python train.py --num_hidden_layers=12 --hidden_size=384 --num_key_value_heads=3 --hidden_act="squared_relu" --norm="rmsnorm" --norm_place="pre" --tie_word_embeddings=true --init_std_o=0.00362 --optimizer="adamw" --weight_decay=0.13 --max_grad_norm=1.0 --schedule="cos" --doc_mask=true --dataset="wikipedia_en"
Each number is 128 + 32 x the weight over its row's rms, rounded and kept within 0 to 255. Layers, rows and columns count from 0. Numbers have three digits each. The size before them is the row's rms in percent of the matrix's.

# layer 2 MLP up, 2304x384, rms 0.0423, rows 1724-1864, columns 336-383
110:121115117119212096114147100100175091146127093177140088172119085123098121126145100091128127132152124138095085145133152141088139145116121097138160
126:131109138129168088124147106142126172188187098139170154166165191146152080129180091158052143133118087084151066127136109096125122108144099136112134
042:108056131126155104148103174102166114139139051195168089152130119093077156115115040116101112204191127053133090152142127101094175190133122119169205
111:157131078123090129126086153185141153163110107129144131144106173099132178113188147180149128083131095130142133115113085136144205185152106057118158
055:092067137133159141137159137166103071129147138153130172117146158106103126056085132128085137220132074108144136117145135131028128202150122129194126
097:125130209177125157171153135076139091130189071130102127061164146135133121106168144175112100105091125121166019167127135116132164078078157147179178
045:112132128119145108146140136154184143131138132113173089145144175119128092100122112112086113101136102131088122121147179167129129130116107066139165
040:117104146158152073134176133120213106117127142159116173136133114129101131086104103103118116145154121103121133132096151146083141153125171071123149
055:141102145153173126137167120105138121138108129126136116191148151119167123094141085093141148144148115113125162125104115143082117224175143147171202
057:113089084173098124142150147133139127202117084116176145116172132119142112130129127135131116183148086105070153134087099137083177130120162123164187
048:125059122107137095088135174102178113161145101146151114132108143113110124128092158130103146114159111142075153125116085176153129166149163114164182
104:152110149157136124152112107080141126178165033205101048060131128037112113092145125164165097145129078148123084080100137206128073092149201094118161
109:122114109122110136124127142110113115141092107114115106130129122115148070157157102183109183131121108165057138160176159139084122118102104127100129
101:113133142127154099095132164144136112138140161171140163178138127094150163129124128211147132083156109153066131241132115087121189124119095180165178
113:156133142123163126091107202095191136117165075180127148128123117144052128138084185139150142097171099093137099126165156170037158099087088121128123
055:128105149091185095154143149129105128154165118186139065120145148104103114110122083127124124123148007131102176115147117152095169208140140092120157
049:085138148154091101151154136111147125148188109196115072134110147136108165116108077101110129127166053108127117109123116146134159157127112146138165
118:173118157124145083137178095083140094093154188124147089121097123149120146117131050083108156106101105139125110104127077196154100176091183131129135
111:125068131139174165165146115079105108091153111170145061102119148051116175123166097124125155166155138170111100113130127139109104154156151060146124
114:107029168133073123096169141078157160126143170117163128128132143147105125088162132068057165136142129144111086081138087124081107148119151070123149
100:117102122162148141150171160086097089143080152116154152139127128131104119170138080128111125187096086114132100089151156153150152104099148174144149
108:124133132126137097039206186118167150144139073140151108124154108128142180062116063089098136217091137100078122149138093194097116120152131172167186
045:121108142151099142132125108137136097119222125156175108141192192105148124058055079123118158172132064075125111149140081132077116124111128122171156
101:061137138061086079161179115130150163142151195100156128159170157139107153093127114128095166137162113091112095077077101136137138111114169153092148
048:099106146099122092148143130118173102148118116123161092113181129095091082110101080113128131105123140075122101124155126152087184170179151175154186
111:119078164123173144104153081139122132130116154108119100110148148122151157141156116109095115143101164109108100115178153173078127189104082121166139
099:156109129111161079115112138162177102101119096219148140137168181142145074109098117075125093122105098138130139132134122111085079152097149135125157
105:091137133126186059130146119113131139173130097134143142142162144163034118128123099145093124100128127143071140099117111141079103127106200101127177
110:106133084133168130131117074172163124104192125060171140185096094094119155157156162144054101151115140182149099153158133158080132123081106124105144
106:111116113087219143115104106148092136105133145178133112174148150133070109120120135109158138111141142043123073092159147139100095185116089148223134
112:161113112170158160103095096086104101139108106140136091109140141158132095128096070110102157157138111120148110094164142123116118127100099130125159
054:103066109126114131142133101101144069122138126216201121161106128130076170098139122105074127114114106115141084162157084129108142133156147109158175
117:138121088107155121124122148108155137187102102167119126187154136096096145091140123170053075136105104102131126111168122120093134111133139154150153
119:127096139098100174183161084110106152148181142176143111154106099106129167107091110103162027089111085111115081171125139126108131173116120134156159
048:108103090106104141113176090101140112116126098164145096139181156140159087127156127110130113122141102105095101099088099154098167115115104101123208
116:159145135115172153095145119105092126141147142126185093191165117110136130131110160177100109145154148129123098191068129141017108139139090116166155
127:133110118126155186164115131164137145144166089120144136091148114078150159047121144106088065144169125113151095102099104145059084129133156124233128
112:117138154086148148115121072140165087123129181124147049133124149149080097172173102139145140079110151154098114113134140113113100150121122101139126
113:138110158129152173037176096153120151113101104130138152140190094142122117086118075099078084095173097137129109117218131142135141127088213169182181
060:140007183173119075103158156126189151112128128106170133136154114127112132109107110118079115112196106149080145144140117098093128209176148151142145
050:124133097129143051093155158175175110150148127117163113162187139134115167069129141063102059181130071116145100140086099180092173122167105103115157
112:114119129103074114208110118150100131135134105140138068113100175120075125136089088100156119147119150128105130145121161183142167136148184131130119
116:100115151168110074081126153085099123122150141151146143115085157106123129115080130173074127156158101150072168124112182158099099180181112124168114
099:102084133129162118083188179133164089165103048122143161122143123128121135077121061127129056134188114114115178154174128128129129102084145152159133
070:062092123106161153093124144081160071133203091129197106138155154129134151088143077143136123174161095114112111150107133122145150163111168096138145
110:156093119110144121178115110096144197119206085136170088138125158066110066136138099112106110161145117151057109142151119172163157086179136105137098
150:081130125132121074131131157124111086100167156113217172106133169106111140127094122123122090161123149086117154131143118122120110117107104120166199
116:151111099110129096114176153121189110106142134110146161122133126151068126058121129144128085180140130115124143120089128083161117119151170172132126
112:145158137121114118213125102106127081090108155143126155137127175057095081135175122153122130101176154099112127128154126170119150192168142147067184
057:121097074145164116109150088101155113147087113078141146128154117099108097123131137122129036090143084099125156123126155110122133161125175064134148
114:151094085125121156127094087152168081121125077120158126110079223098173105109079089081136117124151107097143128156147072166106141136151179082218147
109:173097124134123119122120057083140143145170094132174153150096133106108125121122105137123165087188126105111061126148169149142104108170118077141181
149:132124161104164114105163076089081132141124143142118124183174133141100110127092150106119116158180113100130130160146170146082122201132100128121136
106:117165132131131096077090156104158116120160139111155185128141121135141116079122159151121154108178110149151133156107137140128114130100155116072117
052:128097121137154135207195116121117128194199140149221063152092157082088081112105079092114064129143123111119114134120109176089134137069117136165153
049:148095169137124102118132131149142123115121117151143127151123128152088091071121104147072128159128084092123104124085175142124128081133154137132178
053:101087142172153126179151133141161118122137101175181160136164140090129110093139111129113126174129105124109121142112194203133137140139185117138166
124:118100132117172125100083132090103125149108085132107085189150161089141141127113117115142157145120153051166102133142157199110136148130137119111128
109:116132183119194197122153077142081082115099109173083027222142132105083113126149153108115057144152114131130137119086164129145144111164108082124111
107:091154144178119145105160149112209142076148114100147063092110101156066122161101098109048100144134140073115118160103141187070139131145131117137117
037:138056111127116085128156128074156100106102158122157104170103199134081122113140069124085075174100130132079153166134113158139165168124138104099117
125:123130121173152080150101148094109109101166163103173087182111173123138066150113140168145088058132114124078157130094116097169126144085130091111148
119:130108149057186156178085142180116075086152063082213092155145121081095094123129115116064102116149119147136065160103169093106140199136166169141116
047:118066058093126116146129151114156108190148130154152119131127119074088119112121101087112138133159118103125137131093120136078142135142176090150173
117:105100103109112165074128136105093069136134129138097127163113154158134155127111082150131162144089110112050128084130101192113122182161099085115135
114:152143046114127161115137150180121170155120087111216105117127106125141163130141115092157118099114110098149090124159107107103130150157112122160161
107:069146086106186108157150123197142086165137166157126144210123086166079168122159073170121155141121095117136074139179125104107178113092078133149150
131:079120173195173023139148110117146118122159141084166061122099127136129090115112104145153086119158157104138100188075111143113141120101142082111139
124:110142112124099102158101129168155107114112087130193079132082102091144135130127111181170154147091105104133088087086134107065199090108103173118175
101:163103130129162169145126213124101102137184073142137110149131171157041154134151066102095106099182128069115144103100090130087101112117136153121138
107:189115134124149108089198049117140160112179135183201171134142149160110124133188128187103071129139138128111114138188101071150098127118151154179185
042:124131093136184126125125087137211132137089106130167086130151134131140128057130093145092147138121114106134109117097124113094161108101145121128161
111:102132086173094055094221112126088137164149119096142172160135134107161069152125122151088154123149077161091167154085132108123081073139122148104217
115:085081134184158181109153142160158112079143119122133114141174122162150148088181169107124107106112154141111114175188143122082097149116201097179178
045:113047138164144088177148129121146063157168141124157125114105131096138130074106075124094136166111112103142135096103116117089149139160210103184145
118:090112223094124111148179103098119104112173148208143102166140114084015096087108146106149134153170129132050145118074083162138137188175152105155162
043:110073116132113096118112123109123136153100136131189137129211214164110149100116096185113134146149107085144083112148139119056129164133130051189174
118:151130189159207143127171105074137051203133110210120141197195114119106124087145152148118069179142117091107156154103106125115091134141107095123112
108:136098089184139117224144156094145101141123134151147162123127157105128051180104147120141184081155124154116134103085136128133136123110108067134173
056:135074162126160132121165140123163071105133058145169136128110123122128113074136150123111099102090072088137171118108133181102144188139086145140142
108:093131136147104135096106171158119179143114188111112114147129158152069068073154130168092155129108098100098102120116127115175094118127247174124194
046:083090105161144147098136139075162133131151121153136131211176159137078144083052104102088136162142100085125095130127133155137159167142131147150152
133:078106127154141147105163160128133099143149097150166130176092120090161162069123139123104126139125098107185126089059100158075122102116125159182156
046:145079107150160080148147141155190125213106108161154152101111194123147119098173078051147101112163015042131125121104110137096102149177126102118147
052:124088115093207088091189142152144105132103122132147050127132141109123107028136111163112133113164122105103116129119104108102139117112128134131184
118:135116136123223038126207166138107128150127136120132092104124129146103117024130152104132116107103100119095135139122135116136147132159168094094150
047:115126126147123135147194142102180141156119086160153130115083153080098102116076046077101135109161107088081124114140109150062110138125124089138129
142:155114088132089147095107128109089146120136159166140086181118155110119114099153100125090096159146106113160140118063164100074116167096118156136184
102:064131093155150118164103109100103121145139070147120075105152126131101129173128114138119133097085089114107073094128152138156164164107123095102106
108:123110089085210123095182146099097130186140126113095158096150096165052167097148116106099122115126116114124154073159067144151098099172182115138128
111:143122094113065089116117156104122143126145122153112161203150189155079147034153104185137142133110097054125081101130167098174128103081143158097105
156:049128182148133100082157140113162088170191120092140106104137134082090138159115108125097082144135142141121131090053091201097136110106123173138168
112:091114059084122116152142163072140136103148160125168130093116161086073134113076067103113137115143113113097172115087153098127153151097114123166129
048:152041140117139053119117157167139107157134168128142139184148121125129141114071130129121135087101134110098101134152181171126137119100142136153158
049:125119131080157151140136147089100077104107146177135035127028158109107153099083150094081127121111131131134099107147140158105173116184182149150112
056:139076124120129116052097123131127133199088124168135086138176141133150133106098076131147109194164071096120144088144080170136117144167164111164198
052:136070151127156046173151176111151088107134096144130111198079141073034124097092142090159091164126112114085140122120085151143119118123120138151134
110:079143169101142152083139135104160132114141174123110144135090118111100139122143128103109165117152117106098155143160155189131141110169123115206161
040:087100166121077085150133062111127123173099092128149100158119128123144140092113140119077138133113108134135176088103075169127139122171192112117126
121:060128107128162143091148198110108120201122101186108178105159102165106109087157103163142173058123147096158189111152174111118152107161158117114108
113:181089088112156152140089196109139075150173100135119167191150149118124142098100141161135151143218093162097117161105155148112089129123129102138106
115:088095112111167085176061139157165095142086103096195182141075125162166145062183148109134141123096101109154137185092107086148153121136138107190177
105:081145123196117154180132180150156141141083046141097084129134184104101151124118078099125153138145027084095174119093182092105140090146156092168120
110:138155135148209130167121113127140110113111138112124104162113091108155137120090167111133163079160056198042072159148111149109125127121167035126130
050:081086092120178118166112180117134151122174093157178100157135180116064140074121082176022131150141061128110126069136143113096146195130141109187107
120:077113168094134117156113110076138108163136138219159124149155085137132189150169144154123170108108140103118037127114152080106198170179180099131183
112:078134129170098101135184187142121121112131110127124074138102143159122118079109142178166170132101056165108139148109197060109162130100164075112182
107:137136144131175152103161125141090130133127166061146131135129137037133171122141129123110079135128137126162156120158176140103076175134193166168136
044:134100117119147134113127158101154110149144098160192104160160125131143145061093113067116090137159024079112128100112183153128161151087128094103111
042:156100173173120130140205167149144092117134165153157135134162113109132152128128093141153056097158116138076124119096114119099116183152137167090126
043:109115131093158107105134120131129100182088137127174139147093133111109122117127097124128148167118137111096151123141116129137134158141173083129128
105:089107047178114041140163133092126177174145077169152122178080111090087100152106129162130104096151129166129102156152096109098192198129092071140128
116:127130168189122128191137115142107146132121112118158155156103112088120115119172112149067155131142105168080129123106116109138130204165122148179074
122:149119164109132062129160124140094110131120167101137060130170066071097064139052063108103145126135155060130137113187104142187099142121114101126151
074:141112089103132124154145074148131121179106126130159151198142152127106118091112103099051088102183103131116084125119141149101127156140115133113118
121:124077179139100114074092150135153142170182157161133074165178144142134132068117137061149133095117077139096143104120191099130145097132202095132147
122:136072142159135122112124110084138182135116121170128082165110183128117129123169171155089119094163095132116076108163115150092197177117149088120118
113:095126162190133100146106176073125073142120093169122103158100118102120122092156091152061104110191084082175053163083098145096149087134150115123164
121:122141064182091121243061171093083158146155103108179141150131125133054121161157122135113120105164130085126137083094141109145161125167142113129127
104:146124137143153107108130101122078081100148092152139096172128095073096082159211173138123110091147130127093132060080148096147174119169209101158134
120:120139052088098098163091086122187135143131121119182219113167100130138135120184107112050077134095093105126152129124157111140152147090138023140149
107:150082135129109092064175169122190118171118095126110105068108138189114142131135099152081134152177129105147109145153094089040129128125151137086140
112:166111110086111112186141125082114143127116030109150105097142127142100085124063107084096134170150155108170128137151215127140104112166117147146147
056:163143122086122116105149200139174120136130113155169126131140106097071137147138137103093128120138102135077139118141154108092175115174143121110109
100:095072159124099125183136094116109146162122163125190151121192168119100150131093116133144148146129133096141151162171155118125225136152129106142168
124:114081107120121094146124131111143065132130060206136002085172134126105123146130056178129133146204086167133111166156132135085172174166108149075135
119:130045115131135137135121100099137107177135111155143060120153143098096085052125147182155143085178097125084056239161128178127167112177098136162145
117:129155135133129103151159156116124162142163107117186073193142187145091101092159118127117131170120122100073146131124158149115172135139096106108141
106:144109128138119155074120036064160146143145145190147196129111097138137160112170164180066086124138102131170091059127154167128100208154121109113187
116:133085083187103125106115119075131109112158089138146109169159126130149133177171097087154079162162041110090080171104132148079114112098115171116141
039:105112130104173125131122106101151139172130091119153132080124167106142081076123041091089114122136101079089046187107139158132135183163116154132092
117:158150159167121142145148082033164110135210136174148138071169145064095108093106150140132053115091145144138038138136084171164160129151115162122142
057:131093170131150122141159143122106077162159145099137135189144142130107138099074109120090100126104090091131130151092135180094143143102175127137158
148:120108104097138134077139150052140134107132125115165081115108095082116115179125144094073085169144058123138149122097086162081096116133125125080140
116:166101122106162137136152111023146124088144126082152143090171146100171146104064134148156103156133110150086142148110172212089063205172117150115169
045:118105133075135066157137186112184127133163092153131094121154128135106155143130115096082114100150127121083144118130117131106143092122137113203187
119:104079151119177132133131185050133078142150136150118138084128150129075127095070084092112137105154098141136094138176120219119202211085115109144127
046:142081199162190121089127116128144119165078054131164153100181082147123145060108123110111107123164038056110132163146108132101121134090095096125158
117:116114129124174169155144115108103152166153071149138149125151132099089095130133157164104141070119092103114081129172140220129177139177139129135138
111:168074160121208188113114134102115095137118125133108108128134132131144101107169123121113096159152115101131137152101255109151144135178125131149127
058:111043100136132111114153157112178155116146116181172139145150130133085099060109141120083161157144090106086137143111133158131145181201152085119209
# layer 2 MLP down (transposed), 2304x384, rms 0.0391, rows 1724-1864, columns 336-383
115:152110138133146198139094080166129100115092139113118109100128087113217108193165126144128125178150138128063103158086154131124199162121069127117153
125:160153148176140124193117105093069149108125114132119150100097135151126116168164121150166160129133096119131180169130168072090124186148119050142127
021:088172127117144077107089074150152089107102114168114162130183167119179172175138175127164090104109132113143148127109114106150152173073097181145139
118:164143153162147164100089129169127120146158133162125151124134101139171089130182188181090154128155156090211202111159119196183169135165153157121130
031:133116153131142206103160093131085118093083126103130107127107148154149170081124159178132134134109087192160133157115073102124121132111060095091136
099:152134174094122152160143075097063157125137147122168151136115122187121117125138121128118112156086225128163207190041190099106150105177138154122102
035:135168181069113089120093108122110142148112142126159118124069120131218125077148140120103149146131106082145133069134086156132143171177156122135177
018:155141150099090087072140082110092091145107156113113130114115120108102134159101118159075151096124190097135151138155148134162135132103154118038058
049:144119104163124113100091058075184145125114178118093131157131094115119146107128119105077116134149126109070135084155155096115138083057162124128097
048:098071182131086092105122206149171197135132135174109126093200121105140196125078156079143147151141135132157105163133150121133070113101173157119134
028:162143117162107140127167076134166239138106116092139124116136136092130112105139133139088046156145085176102174143146074064123170122150078145099123
087:123132094080119155099128092202074153117128175061120189087129127202137149181129114118102153098109176062101142163161124094088169186122069120139129
100:188133113065148091121189110139139071138139197065072103184155110109118118095100218085123129143149093149171123144083162106144116154087110080193182
094:164139123129132180109144057154129161073121080158134127127099131100121092145111152108135119132138133118148113057082076187132094155147140056158159
123:093140126097130130086123129144143183097168144122098103094118109144061149099156081115140127066103170158141080146093150099132107102111132148163126
048:147088158110151150129124124116078091109156130095161121122119101107184118136125126143141155125169162163139069192123137068106095142113129097114113
030:147086120085071062113131152161024151151139145148130127093148095139128114137167117157139106123163150101139115130123146119132125122100118132140168
117:104122062123187150108167185140130172131139059134115131104106130161120126119167065137181136138150119161125135079175158160136116179154142090088140
101:164141125107096087128144121125169117179094176099159171104192130128099163169205114125135096140185159088078095170090128127230126146122113182154096
104:118144160103134149136090140127099094153166144168139142148050118135085096157172108135145153148139148157159074159142148110103183115118148103209185
104:067181178136147133127078164098132098151075103088146121074139111168113133151166115151131134163078162108160139117146156080158141200137136150200116
118:087074112080121149068094179169161129101156129137105137082185101171146175086045084175108170151074069097095143166137115084149182099114079164154145
032:119180066156140153160125127167092129152084125079091132100074155125127068145128150057125089127103140177150126123123120151101092193137102120124153
110:102170107074093108165096120115133155085176131126103132115207068178134127075091179102105102123169137066125222143119163102159073101109127135080104
035:124136125142155163134162090150171112126127142146116131168139129148132146110130136150156071127121130178130135175179124094145131135128122104130061
103:108125136140125094092120184079119121136162093203100107153060089107077112150076158158147112110105095140150166137094138071125164134104158132127154
123:157091145149159156115106094147114155150234138104161154139197120167165160101122106138150117123147160154137068127136172124122140163098156155120137
107:153183140134116147170129115146114121148146109155111151163145121101164130174137139110088102129107109177160110099111151114122124172177140100124140
119:182155129142096135129174149169133140092172185088106138108148098147126154132076042085096118134132157078077142135152099090112090107103121148087122
117:162136132095112098143105092147195143186094236116101098115144115121139068100182144117133139108142153087131177144139121127097057091148167184112149
111:173119116056052107153125093179173146154117177099115109162155127124131156112074155096139201118131118070079151099104108162119133146101131147188133
033:178139150098156146140112079134145154115175061121118165121146147155091109108073122121080129146144131133147158107097109138134134123042210130154102
118:121151113092172132101151077122145094153148172132132202151066132142119150168107123146123172140150143175108174164141141161184116139209110117172150
118:137100181135110115154072131110131101107111146150105120194130136165123177105121169161168168107148075132110137079119141099082194134115131084119151
036:133119144057095132116138131187140121136062130121134149113100165122123126120215163120109103133137146107107157096137159113149146057124145163139138
111:102162095142081068172155125155133155145160085110127119113086150110174088092122105132194103108141125096114123098128086158129100129168212171111116
132:102150088113106127120158167190138125122162160114086099172144136102101124148082116159114121097105053144124186124140114161111141097088086161079088
106:156063139119113122098131074078158147173115107121166079123061102083108139131119127120110123089158108124135148086106117062051103154144142127137155
118:103156131125119134148082077087162133102166127175106139092136083102081154174118063072178122147123107151138169196116090091081116196129138089132141
052:123184090153142149134121135176127137091167144134074137129094147183151098118111119107124115103152142144112110141090148141114121117137132098138082
034:141152109127137117132076119138109143146150071139115103131129177155109146139078173127097160157152099154099212176182123126160127127136131112098074
111:123109149140098151128125158194173100153094126129077134124128062133071177060113156164059167123105113118100151155121113136170133110119146155156114
123:157102138165066179092110160111142157096142105163141144124161160141118108142170131104166169166086140161072142116086110077113190126090151118106156
120:113163131133111100066123136140148145144024088122157149159163063155174183151146111113112121130109179179134156158167123118150142044131108157201088
066:098115117177157143116161155117151136128104140105168099100064131159154155118142124095151170129077152162103118119088131162160160144124175143210123
117:113097174129125117113113120111091175100209092102136134125129122154176118164107227106189089134066122165123128120148150098148151126138096139145119
133:161192190140151122068129114117156117129143179137168191108125102119113125116098095110152109160144119137133094130108078119042145120122151107175150
109:064130106123132121136081127149096131094148123155125121156117079113126202119097160181115137114135093160099150111101164089120043164155135166118170
113:154111183125088170106104128137197164066151115171117141138157089120099143099119130110131121106155154099100142130104159109138097128126206105189155
052:166159140118148151107139099115161125151073120169008173093157138146154119079126119248163123046153128103162199152152158110128056100063144146098124
108:093122162144146099126180099107045128156118186157145134096144061150057146125157141162169159154148117134124158146163144077117129096106090181090105
125:174151140149107122102141139070165086158168206167061136158107150074141160135121084148163200124089138101101194094124155116071187120100119133130185
129:184122178195148146083068113125125070151119114098106098144130053083164158191092149107189133141119136170138141160170130161130103114131130117153097
104:091131159126133110127089078173160191143177149137151118050123198174131108089161013100191120135124119135081182171115088113142157071110111160036123
029:086078126130127133114110106136130097110128129145074130164118111164124176136107146151149154092092143113167143149123096162102143149171170103139142
032:129160129066090124133138088104150140146111135133174048112143104091183122067157131072184137108101163117137085159071083221129065141120153126118121
039:069081126125119147109137117166149081095074092101139143084139113170124173080077155089075154103134107211115170128099147106144129112150100180109152
127:084115148149145101123130137122147131139083132163169077138179115098162111089120138172126085171127176107094116107102109122124122125139111152139089
112:139112084136088161138072166090154065132146115158108138066144068150161178117114125061158144108097131128157108101146079135176148087137148185109148
106:119106095155131128159088124148099100157105164124091130087124132239102169093171150172131121100114172124139207133090081107079099134087130158169101
017:127132102131103134052137132129139149070152110125124084141128110098134141128090167088131122128069135198180061122160133114138158140100125115137067
118:083199129152108105145070193085184141154077114172154135095137069135105121107149054094136119153102143096106138127070146155139133112079205114125195
123:151121145138098193132123121130103161143143114130141188069138104166164061122103140158123163174156101135138117184112122096117139103179182106093124
032:086136117177068146085096160116183155107099157111117122095182129155118165092127117111118073173080055103116124149150121122229131158099079163117071
115:127166179072072111156102174138101127101126137148170102182075126089196131112111183107094207112154122180061108106191130107074095146153194131127122
113:151092107145058096187132169184124115099126139077137121166121073123163117138191098120100147135096173156145117142199136142088140174105111119159153
099:149122146152116144105156089132118139127090105098136110137106127172068109146147125083102139147124154103072105120126114118103078116126134133129152
124:098155124159162105114162129190102140119108112092127139100175099125177102077088092072105123141187141090138156140094120137169128135172120123132129
125:172108120135131189117113135158135073146109128094150097110071105110163098094152079158169155135084185115140079125113157167133166107149086122186130
104:166152147099149124134080110162067100052148243086118161083132083145114175099162160104052108045122106094111117141078111136111095155161115128098151
110:171080102153139092077179133161117142130130105138139127163063174077143085149121074123197066116120114154185086175141135127131149170167060119131097
032:089126098197156153126093123125099174168130160166087118092136133110146120107128133103129124140128112208126127137184132138162117172157118136110111
115:127084119158102159096127141138106152071144091094169117171161099134116126108148139155081140176150118076152170142124105143176128110109093186128062
122:113133096161158075150097096054171144141123139122145058130175084047146064150127175133122068105083144134132157162120108142126069103110105126123093
043:167108134115108132159150101139119188132066126053144128072118115195143108170124126129167067131142084069140133132169138116100154115108128122131140
119:064092121133050112109129124133126200093096115120144145152138156065147153099131138057141115163076130174155144134059201110122115097070138135144117
031:145167132135159154117075128145155193104226127158129092132078149085154184130148171101122121103182120141138103155128098137113093091164146152119108
121:185122166122089167089135162104161120158094134093074148121127084160148149130124154144159175104126120088132117104162106064136134060154135156080139
117:195089116105145100090116091168175163145093083134139118139156167126127134115114116146098177151149164161130153114135169111191136177139121117091113
036:189162162074147207125107142135120151132086131144089184104181129194172106169121116134113120125113183110162102092128158054135101193143101123120148
104:102071144127120094127115127076111077119140130113120159139164196174110193130102147116135165133141122080056091152142103156150114128114061167101123
028:120098087107121105140092117127093165139097137124119137106099178174111147133146151135160112120144126154117119173136178121162163115147103169144092
130:097139123127123100112166127131178115171166131167144103186126128143139166115173129092108152140110146151152063149162175093106119068071079113114115
040:152145164127151169139086114139156164197150122080153113178092155146128159083159099167120090083121109159206118149150174138136155129104139150109143
032:132154153162044140056153100073125137128131134160079125119107153142144216090134132119118143163113166112089118146148107100124126183143118144152142
128:160125176121124040091143132118065144132152133097137153142093071121136116114088151078137114135128161175131107102106090133141074158147118102120108
032:110170179113124077112143100128097102110099138038131142132108092170137111155142168116124183125137115080122156152138142154147166143101138164143100
139:161142163142078146142133181080148122090110154092190180153077163161105135120145093127144091143095131139123120054165085113135187142195159111142134
099:139091130116116170073137129147115140176127127151148069135122129085127116040120123106174125120137129115162131085088093133171151131151127129191179
117:202096141081142123130191076145074143148117135146127093149122126108082133171174160136110147088095163142147192140127104170087120094136136136136142
114:204125092096140138138129142176131122101067155104081182146110147136133163180150121092111127127096187098131066126133216120116115058107144063083042
141:058140098142131157138099145220116122182168139093128118116118171180107059111181103149128141195144080073166155147081166111136175142149123142132083
110:128091182093097107140132097101100110134166102187158125158139159090131135109179208093109128142132121123194130117079156038102177149106116146123115
036:137179167120131141149088122052116131102128133085147102084192070135165089114133090125053142129131148105149139129108095049154089139059093087183109
041:162116120064143127132092158172141136111081126128131203116139132135136101150075098093144121093094171158171143150151179085144109171164141060130067
039:131089064133116112109152080162096138146110128113129119141127141123133127129135129193073095102068123156163088138091159101079162094066120152121096
040:119167143180178124130185105050136115163131109129142107156193123118115160195103139107115171082064191150118132142156157067119128177097112160139081
126:113132132114066126055158130173093156142119148160119144114100119156143160155151127125125153134141164147061179126142144124156105162083153123127150
026:111137108118038133115147131167047135109101115123107113091054110139152167159162154220152189096115171158115171136112178150145121095076134101139119
120:042153055124135183149103130145153157104122136142094093090076065192132172162113102173135135116120164151203121158084070137116147091119197128153142
110:109115135105114120135126132082157165123171131110101109180230141126157107118115152164098095172102143137129130144075101132131150113146112135120067
118:109212112107083171192204091131163153146112099164152115124072103135120141141142116131133144195130186143136155164099160133096131110150188119099134
107:106097079097152177081164096094167173193124177171162147080131061130162122197170128119134125089128189118084171163143154178125125165141192085167206
117:169127185144117134131114078074104187097127087074192135139095136168150087101149124115104117117172141094179130175118168167118162092105124144080140
041:144115157127113128112116057103115158102123138105133094115086124178147143151183101152154087132151150091150120157099165155130106148103145181156099
127:136074159078133112141138065125156109149146157133162132129129148126128116131123152092135126103087162120118160067151154180115104110139133143107151
112:118083179126099100131166230127130130107160201049111176140115166057140150135144140137169135144169131088094134144098167124123135135123137165062091
098:164069097133141169167119146103123255131118110142096159088142156214170141135140093137174117114105139191146120095141145065092126118120125101150118
015:148183090108144104111067132124121079147104120104130153125100128060136039137140139095160123125137144105157121113156135157082049168219162121118154
024:155000154145115192164121162120127079141129125161143102139156144131074160067154137136165146142102117123167198127097100102130156147183104156100109
024:060128095204093104135158135174120103138131181080134048131113114117101094126128131117090146093136112128112140124133056114151143157147122157115106
112:073089186072160116131103086155124149134114116111115110138119111134229124123114106148165099128128166146122057183082136182168098101131105137137181
114:122142150089156146112147090189084135108078169165191175147147137085132136136170146106131163137127087113099170129160141128161138166139109064168137
120:136173107157125090156130173148041170183081136095148161144135123148204116047119111099080149106113163062118154158168139127114128120075137144121129
076:124190213148139142122136141138063148128117135141113125085101136095115142137132190089190153093106141159114115140115131134136150128129106131125116
125:054114135119145086094123091154137155097133166148140135179138103129140097120093141075092123110104109139084066104135119142161155089176127159095155
125:161097113151077161067130080184049163157109133143143147163174126152142153101143141186121111096116129130178157141120133136118122129168113110113096
118:131144101168070188104125127139096117126114134103111131107156066137151169130166096152134156151133085094122122174155085145098143061158124192120146
118:132110107139085119114143159126109130106137102072191123129127113181079133154133107178108141099138138140168143160071119124141161109146160139114159
118:148136144168108127074076109173149116091132173113106096137134110086080131099131176158152160135099127128206134146115115067138127168187170116131120
123:195143094124145116122151147111130121098093062068102069075105119135142142126160164139157061136117173177107155093120084129129073098158146134152118
107:122196078170096116166133040085127107157113145078098087133130179171147185142157137131166165110119158112132130108152137103161117149162096086105097
112:158127142109124145162149146142089099089076171091121156147124155147159140107094131120171114158152149161055103124117135137135084128087148136138185
041:130132154113167172135066103098129145141057124111102168141132138118116073082224092142136085123153101139133077100138137094164137161167119124111159
120:146117176105084186134135127180095160129108138106157107117117147144109137140123181116145164150142188069124189165176149080123124135138118097051124
118:148147083091134151173139081079138126148115128097061133102075063127082091124139138149128110127152150162135139130121131095086115110130185144114155
126:115094124104164102058113064099191138147173117125070141143133167070120111140117167168160127071083148106128117109125136118108099134153153135119176
120:172146093105102111096114124146181101115058202145140138139111064079132032166093129141134123107140138167212166152094128112144167140073148099144201
117:123136128182111140120147150114093152200071078177123147105133101113159115071158091173103125115096121114117082161111121117158088123152134102115119
125:184121125144084149088089138110096158153166115131129155108156126136113165096147160082125078125149123150147111112145120146154096111074132137091082
023:120127123096132191180145091114118143136142134102057145070148109100126120177150225115109132123085161106132129134112118158195106151104148141122139
122:123093138115103164100127096109131194136162147144088220095216135109105149136061142149121104121108160091174115136157135100087129160165121081118166
054:155145154172150175191140129117155137126108150101073133075142092073116192163139159109146133108104154104045174054134095143097098166133076128075112
142:133131083135078106158177117094137142073163136168096143108140119124109119100107133148093066123115154118143183093092088168084107135162140135145159
117:227103166100065101123165131109155133090113142114138166074201157116143163109155080189137149097089114104079167107097164162120117114168118186087109
040:100130168111105159081190076131065137151100146134174075085196089112161113080158155192147120110094190145135142166105141141137095141089132119135131
121:141109171070126126093163153178155080200148125124172132131105072138104056133139184110140056117089162128147097116104184138064114147127144078096108
025:133098144134101141122148123141204127137069132068133156152067123135127135104128154155143183144088100142148144106172118025128125132123125153099134
119:118175125086111142080117049119141172082124097159095137092161147112137118149116162186138147124105174112138158132064141075180131159119174107109126
106:166156148101131088157141115119128193119124164113123100142074158137137159150128142160132123196158148124110142131173080185122106143078109156132194
047:099124086084160009106141114102169053136120147119146130088106113139054111162111076137095155187107090075158191148136148130121170110128107147138133